Part of a small language model's weights.
Size: 6 heads of 96 (2 for keys and values), MLP 3072 squared ReLU, vocabulary 32000.
Architecture: rotary positions, local attention windows, gated attention.
Training: a variant of Adam for these matrices, 725M tokens, 11065 steps.
Each number is 128 + 32 x the weight over its row's rms, rounded and kept within 0 to 255. Layers, rows and columns count from 0. Numbers have three digits each. The size before them is the row's rms in percent of the matrix's.

# layer 4 MLP down, 768x3072, rms 0.0391, rows 102-152, columns 768-895
097:115060093111080150111117161097129127127153134133116141130113035188143122162089105149154102150173163127164029139112159106105155048129103077144129074090073086124133102094151147120128116099156112121120172090068161142066160094090057130092104048111236143113109156121144085157153138118114101119124144131087099156094115126094155115152168121100143142142121150161095148131167092133149102133176
097:132100089060173148099074133117069120140076152083156125088154115150155105141134134138172129113153149071185166116107128122097126146107062140133152133067138097147146134199122114099134126181132132098154082128112086138045099197091104152159091068086067084132079115123159170090152138085142114102177125132087118174109109142145168092140143145033109115108130178180160138188117090156173124125149
100:122159124159112104070099122106100152144121126119143113146149155140100178118158053107130107190114159103171103151169109149154168187167164120099133096088098094109160094113178163186158102157141083075119155127129096178121148094148122133112073094125099088146120123105154155161142133147137182125104135125091074089106129112105111077099136105143191154137107139149193175146122133166111139155092
098:132132135124181100155135119156180108141112142139100095123130147113071109147155125124131094189116060138176103207148122112129113151129157147146087106222126096109089100099138092130161130121087135119134171104151127142137122128106067196121172118111216138131115092133169104072136130145125152180159152116113117102150116094127167130107086146114117123116121219096111159113128103127151160110106
098:145183111113148093146118092124119109131081168114094123156117126120115179188148104198122129195136117123120148134147192126206134117081078183116152079139156111146151126179165069145126077138129107089158171126132151049115161126104087114093145155164119117172096131167165135079095140139146153198130104124185111115176163134106102147179108186144157114072181180124151115099107094117148118124111
103:058114106136111090134173157136073126133154091143140161150155078123171114137147135164193057152097148145089106116198109134129181142188136149160042193121140137099121136160124157089122100131102143135178116138114203108092105126155207142126119086072119132130080124164149131138101144118131187111136136131155142128151107116145157106154126147104126087118197169101155152128171123128115132172171
093:083113111085136095138150116138103073132135089067171079110169150099144125121077151118160111097092118093082167138058110089066127178141160073151147102153161140047082091149173101132134137117120162120093154116065105162101123114122163152099114126152152135125110105148130155141088127132062111125149170116188151144116098107120170136139156144086141126073120131116151114100110120165147123181106
100:159201187105137081101111141090099144191114122196180105096109106131159120146175084130175106118042167117130149107151135150148141135183124117125110101129145125074132102129123098131084142203131137096109070128120097093173136191150094184114132131160133114111159148124154161118224128161116138147168132131094090173151133156131135099078135126162099185123126100127166149160149171142144143128123
096:035156130117145135163103170171063140136156095105122199110164152129138127141161105178114175133147154071086115115108181190196092119149123079124157118124091099115184093147136143138100102141121129173085120138129122155095104128097112145092115168203143111168092149149117056146147105095168135178139109131135173131143124111159255120146177085135154131108152156160117087127149115147113093150104
098:090148062081132104131104132116150146084164114107152083089121151070115127124143166081160119144136151113077074071160140115135141104070199106168081137079181125073099136166133139107144142148111144159055096102117180134141123116140126136124160121193190084153113119131046186177142143155118150167119172130160108131107131133154114147044104181136190100121143136177166181068079137096136132178099
098:150148142132060119082075098110101144129105091099137162118089094102159111163153158152147213075154164099113120119074144099114153070101122100156075117097007118143081130104132157158097146098149150132138148130111155098107111109097135177110156128100166110163082118185191141091122141064108113113135107138102128128174124154083144120152173099164136096135113152140092138094108094139139124142189
100:168089100165130127186092104115094051166056094122121123109099126135134132151199161135100098161117073144083099108108081119136163137127073107139127118142137176157071154100091150157109121080142082136106094091145049100198161050155116094125103189148165104082149105123196073117098115092159097149184165119161177092149104173164132149093103118192148097132133096168158113154085120084149159121084
097:123144125181117094143080118086149087109108121122156096106136160085097170198085129149083066112149136127103255095121130114153083165139079152129066093116103162080129106136159135120121109085145114157117069186109133156168130153124117161155076103162123076104144106110138107120086091145092117142134136134195164126127072169126135126158077158149167115149169129119150139124172130174105121124093
100:080153147142143164091132151112121082105126090168157151160152178081174129152134120136131147064092080129096137082135098150139115109127100138078126078137094158130085095190132158084149168095151153094041146107151151161135135137116120120166169098110136115169054145112146094106174124117102155129084143125118131194067130196128112107138156119139094134115124156091154142158152105103155122139124
095:119061138152146130091109088124151140142108091046021176170148148152155138204183153116164145121117118142122180115145097162157141153136136114090123110109108167173108157115131161171144144087126114102162152132077125100089156124205134091203097134093098125177138114085160138097098109156111109170157137145141230090056147131143109154176143137059149120117177095144147143085174126103126092133164
097:097140163081149092101085113130095163159147158077130119103131086078175118150074085130099073169159104070110145150107140166141140170089077146109178118099148051143132092141128108139137165079113119164120130093122068134106133099153043088153123079134131135124155111117177169099111153051113159130127139126122120125143125136156100117138132159111128147128093152137203115109157025151057107164105
097:097104111156152126162081080112121100106142193104116152144153132164096163129124090106101110110113167154075083112067126141138107115121144194083123148126122147098051084130140129099114155133132128097101114174129105153131117171129134126147190139163149164119178126117111152138142118144154095073147145124110088107097103102049152122120218174093114169083190147096100117131129154135172097142065
100:058126141143118115198067143089195104143178141111151157117097101144163099150134137151094163067146130131108109137168114088112082151087073148039135176120109142176121062105123150139123150148093123150149157103146185084124109139142182124067091176175130162125125074153106114108120131141117143077178124134113159098115116105143132095139100132120118147065127129085151161122110157124074131165183
102:137120109109097115072099177123123102116143199167094119069131145081121169128117136117107115105071089109140048124122124138086098115086118105158169115123123139122091194106116145078097152181074086109096098160120159102170118088154097158139196179148143120183108193177144093089117111144212147089091140126149159118204162109122160129093170088144075118086150120160095154117091162166100102106147
099:190133104143092072146110111160094109097131126060149135103160187120106067065157168099154108121109125100122185187114148123142163136098071090109160175161111144156119129175073098128104108132149147130153152054126129132139139117080052082121152097079110120135073095191131183097105165117102133130125149116129160133120142098178126095109137150079134127121132159111185115142109103110107155144133
099:125080129112132100084107106129124083102125097059176143107111121157146135126126135095157148098155136126126132140138114134079115089131101097116135171129162142109121127107056113172157148131141159180109134141119119151090102091129100153191130170123105159103160140091164093147184123160105101059104168115154103148173154075135131129088164107134135117101136057129159061073117129114167131101149
102:087105132187078145134120132163112119106132156044161135178186098075147106167101134103129088126148152153109124202163167139125135115112050056133115120144041148110120164079145169121150184105115082122100148083163113162111098216169124123121119117082136148068104168137153104156126155138147106192105108120154203132076149143116182096129103157124156081092145191112122078162127117115125122085149
103:076110098111123195088067083094113183128134120170132111150180147116121143154119132143146154128157110134102156106202073143083107115119142129143121161120139138185134113078139163122183130114098115127179112121155097168144136080146120093078110090112159107067150137152096190202134124121102179160089113124164148150169139131170129115162074140065074144115131104032172127155100178092157142061110
098:178158115168083163150081153175190118136175064141117126112135138082162141155101135139198140057121122102122097091124085151122193135128106191121094142068107096168169146075139129174137068145138111131079122185132113093108170177106140119122168085147143130075160149151169169147158127095152119175104095125139106108081108080128110086143130082165142146121163138125134195111133119124098101111172
101:166114103092103146186059156130162097144064111133076153129123151083105118114142143135120130144105148153086163164120095169091157135162133146158147119058089166146087177101154129129115121082138107188153155151126095099120106146123110178123122132162101112106113135149134142151128116132124116185133106134117156133074153160104069107171198147130132136132130158169109127089102103087094150143125
097:189111076050130164085127131123181092115112096113096185110112142091132168110097119082106108169087157116077089125088105107131145125157136163138164160102139147133149133143167139115134157111095143114108126093150135138110179162140163135112148199162121076122159145158113178087194114166111100129200135127088167120100134117160158150193129162156104083135166114150149160158122134127144115160147
101:135190170057168175080158164154139118126114146178088162090121149147166144098114176108159138138126116176125139131155104055103196171117173133135167129131098123097100160116188116122210177184161153091194135121099129142170109105192109180078108146152105130065182107120031164147157132178138118170132158148076125126144104164135156138130144095110167125157168156134161081162115063114155127077109
101:119181116130113115064128113145159131092126097076148185139176199133194074086083144103162103089161193090111173115146087148105132166117175177189169154103134142127121170149189114133157145053096148076123111123035138097148150078202102083097129141158167109156133094122129189135120145089105155194125137121103204207088134145112198116073157107132087089177133069088164137166179080127112135140130
098:127134178097182114190152118153161113157120185117118139201084143071132118110121144140151127142093130141153084112087103139105142159120153097134104145130168082160216166107057123152206106146162133094142140102182113092187123109108135110174110136063138105134106158107117142124129117184082128087121134120121135157155152131158112148094106113090143119169109080062153083099144101184186159121134
098:121122099067125102156156107097118171100172113137136156132113139106137137079126089089156096096122160115133183129181158148137120116117070109157149128110110062101148109116144135144151167101152139203145109124209161089102115111123116091127156140127091122072180101095100180118134121092132099103115157124144102133125161128136075163140156151130206100183117174149082103133106128171118096129123
099:094140135107142136097135151149132153163110059141115139064111104092110106109102096114065164085123181069147104134125172117133157174096129115164112123134092126188106143129141145145075069035174156116141142150132119074120105104144046148070114113103138095061156085165220077139112081126073089193163096135091141116133176104130115094175118137136167117126143151147130135042151160138065138123192
101:142181144158146144115159083179118127064143198159137094186157094168147127081081083112116114185158086078127128133122182124166086096133092180108056195190113073098130170168174112105075100154114086107135157050076060166128125143109060125079113179134122148125212094123123184144126141142143148133131101134083067087127113159123183133082135122057138121099112145161093114074139152164149104144105
098:100161099121077169151181150143100142096160130105145158089146141097148148109156126150147084108142119055149097089104104111088131158092121171151051136158120124120097120082086146070086161143168122128160117087133094108204119167104100175110104146101163148113102132173163134100205171153123107131119065135109107100090104133130103131099155165130098132116149070134086135135061139149101155136151
102:130126136129061123187105193143128122115124084180140123118145110150098156116090149163105120152121090140073100133168122164103148186155116136129124134132140176138099155096117072110142180090129135125098134117119112114213109154170083144168189175158154163083182114092092144165124160123140054128159161128137148117120129129096160148147155136111120116122164123138157112094117123078157151171147
098:156141082141085107043123095126090120156105102145043078095104165137203167129105142113128148089083081114135143165213050096138198139140175147144103115143117123105109149100086112182106133158150157111088128142140134051132134148114112116096150096131102145098172076120102117163116121134163066141148153121150186139155149192154158140105129131093147198129145160158077129134109093185077135141105
100:113083154085108156115142162102096117103151162144181121128141090134145091152152139120154133126132142106116114099058072173184158082136109118109139080165095077098123096104131114116155134070126108104090162164140156160059152138131146143144103105084140086092101114118120079153132129072084087148092156124178151183075100151117123081107154143181118086134132165081130144112162142109058178121158
099:155140141213138159180168140148127103159089134115126168057145090152108123154193155142103125181124161161223182129106158133108069205158103113138058156081089137125164091065139119143156131113123107127170131136105126196075086118100095134128118057176166095124088137137138065092122154129141140093151126133137054162171139116069124132098051083142084127128077104122154123168066185137130137131134
103:101147165166179125183175106186156121135153099154136150123128130112150089092121079116158099169135094083097112150111080167150140126141112163098145164156096145087084167130130128101096141123087185101090141099095168129163132106113114119082139106109144126097127098115148143121143124106026172122125141138140119104150129140090125115142097136115111126124100126146156071140134115098088098095114
098:196152159056117114085145101107162154177132185108199178073104161138156082168095187118129123140102140102193159139115054118191120112170131115134049176139145110139149113126188099131087130199091119076140094157132180169135093147086151122084103199087149153096161147114087128122161095084090144151157118127154173056157116146097164097154135142141102125165127117139106124130117188100130084180116
102:129132097128069113059142129081147110140094131119108122168138128167096156110119165130132149154119156116160116155109127137129168114132113151157144151077148149144089158107173123124105120137079138122124113148147073152101156155126092144089117114131187138126126109089173140085067119120110120158151144129109087142154091119108152098089082037118162154152130096162091149095107156116102097150138
099:106124143136125140118099116126128115185181066115094158150081101113144115206120139148104146106194107116125125103146130137192135186122086116119141183038108128168148120166124119138107136134163113106121142084146152077155116122115177114157177153091171146157150083167093135085112113108126146152116115134114178123132166132181130141092119132021084112106132149078188086122136115061130128132154
100:097076130141118096036126129104054158115113124065108105056108085200172151110108085089152163141086155102137127157120150117166156170140154071120113164083149111124101138165147087138102072195152189147125092099118157150145141117090125085153132077173117118166136106119142102129133120147136130102135082123178138081198101098103083099121066115147141113140060159177143097116169131144097154128165
101:116127086076191094110098075099117165166086150076077044176144163104170082130139084154076155178127132124145135056129111123150154127135156112138149096154124128116114148082142094190122128091146165180104137096134121124165094134067126119075164131210073113211127177122114164092176092185143137070127149138108178132174128090147083168079128129110130133096169147211116131101120116104125088131162
101:092135118156133112123134091197126100130111110100178080146090187145097140177112174086099115074155105183089120187127110127166156167149069087130156039139126096104145120116097143128154075059094141218114138168105153137175125148172093174101147150123123088172120139112080182194108144093140114120113142119088115138138142126138110124147084140126098082160156107117113112112152103153109159081125
101:099113056083130086170154163120119067147157113129146141086171155159113137117084135143178108130160209113146136065105128144080172098129091126133106177128153148109116102196110080095160170125120117135169092081132160062145095148122115134186102140152143151140128133202145156151121078138075160093160083125063144187123113112130084152101137140055172133137175111160182119105077162124127119139124
094:145131122118060116073128195134080145151161077150109134149113175123137124139122147164104165135124084093127122103152136136102099128128148166207085105147132127074147162109186114096121163111124128179035129170101099133090072113127140132124145126096095132162104111105182103115118165139078089115130154125191130125133160136053068149164155110128114107137106101101155113114125107085178087156078
100:161131107156123127103173116120156122119133127134136118136124158105098143096172167162100168109139160111175108149178198110122175105085097075125177133082215245142109144110132082095222091112095134167107118134073096179171121099143128137124155158091162149145103125121067093141107134135099166107152118138124092186108128151099124147107163065148167128157108112119186137126132069139107092057153
102:132143070125144172110120248122098165136118154124104171100116203132110137084111131171158115049050125125087165077198096123097083080133092155138115114081122115128140097138146213116121144148126115100093092136146146165148174149080123129167113092095138125125073111149126088122116155138161115110156144111142187092076114172160081132111085113119147128141147102098156170153112107076132102101103
097:129098129121122116195161143119126103101060112086162102069077121131154135094124154105097146129151113132114207056163189120061120139175162179057120060144068105143142097167148155111132137083117100125188182129188151180110130141135156122125146111122144131177102123136113088153113146112183124098130113128101185090184087103057136168165146108160106126136147115099068122079153115160193115109098
097:085147148118149114173129138178105100060150143113090099170091124089110096157107156107147150141178108131155151127157089083082118184119196081114065210140162149133087078120174116128126119116083099125161085134157157099124104133129061114190119138132201177086093136138188136124129158082120082105080153138111170176092160122118091150119175120131138118171134125138101154122099162162157174117115
103:157194186130166152094135076100112185114121135137140087168119156160136075131145159119077111180142119129135140140120126071180061150115126122102151132118121087112135121128115143155162146181102107118133127181126169115111166075103120113080077102177159154111119117140157161098151147092143112099171107141156098115127113177130142123093132114119140147166106178175111126118151105093130071162099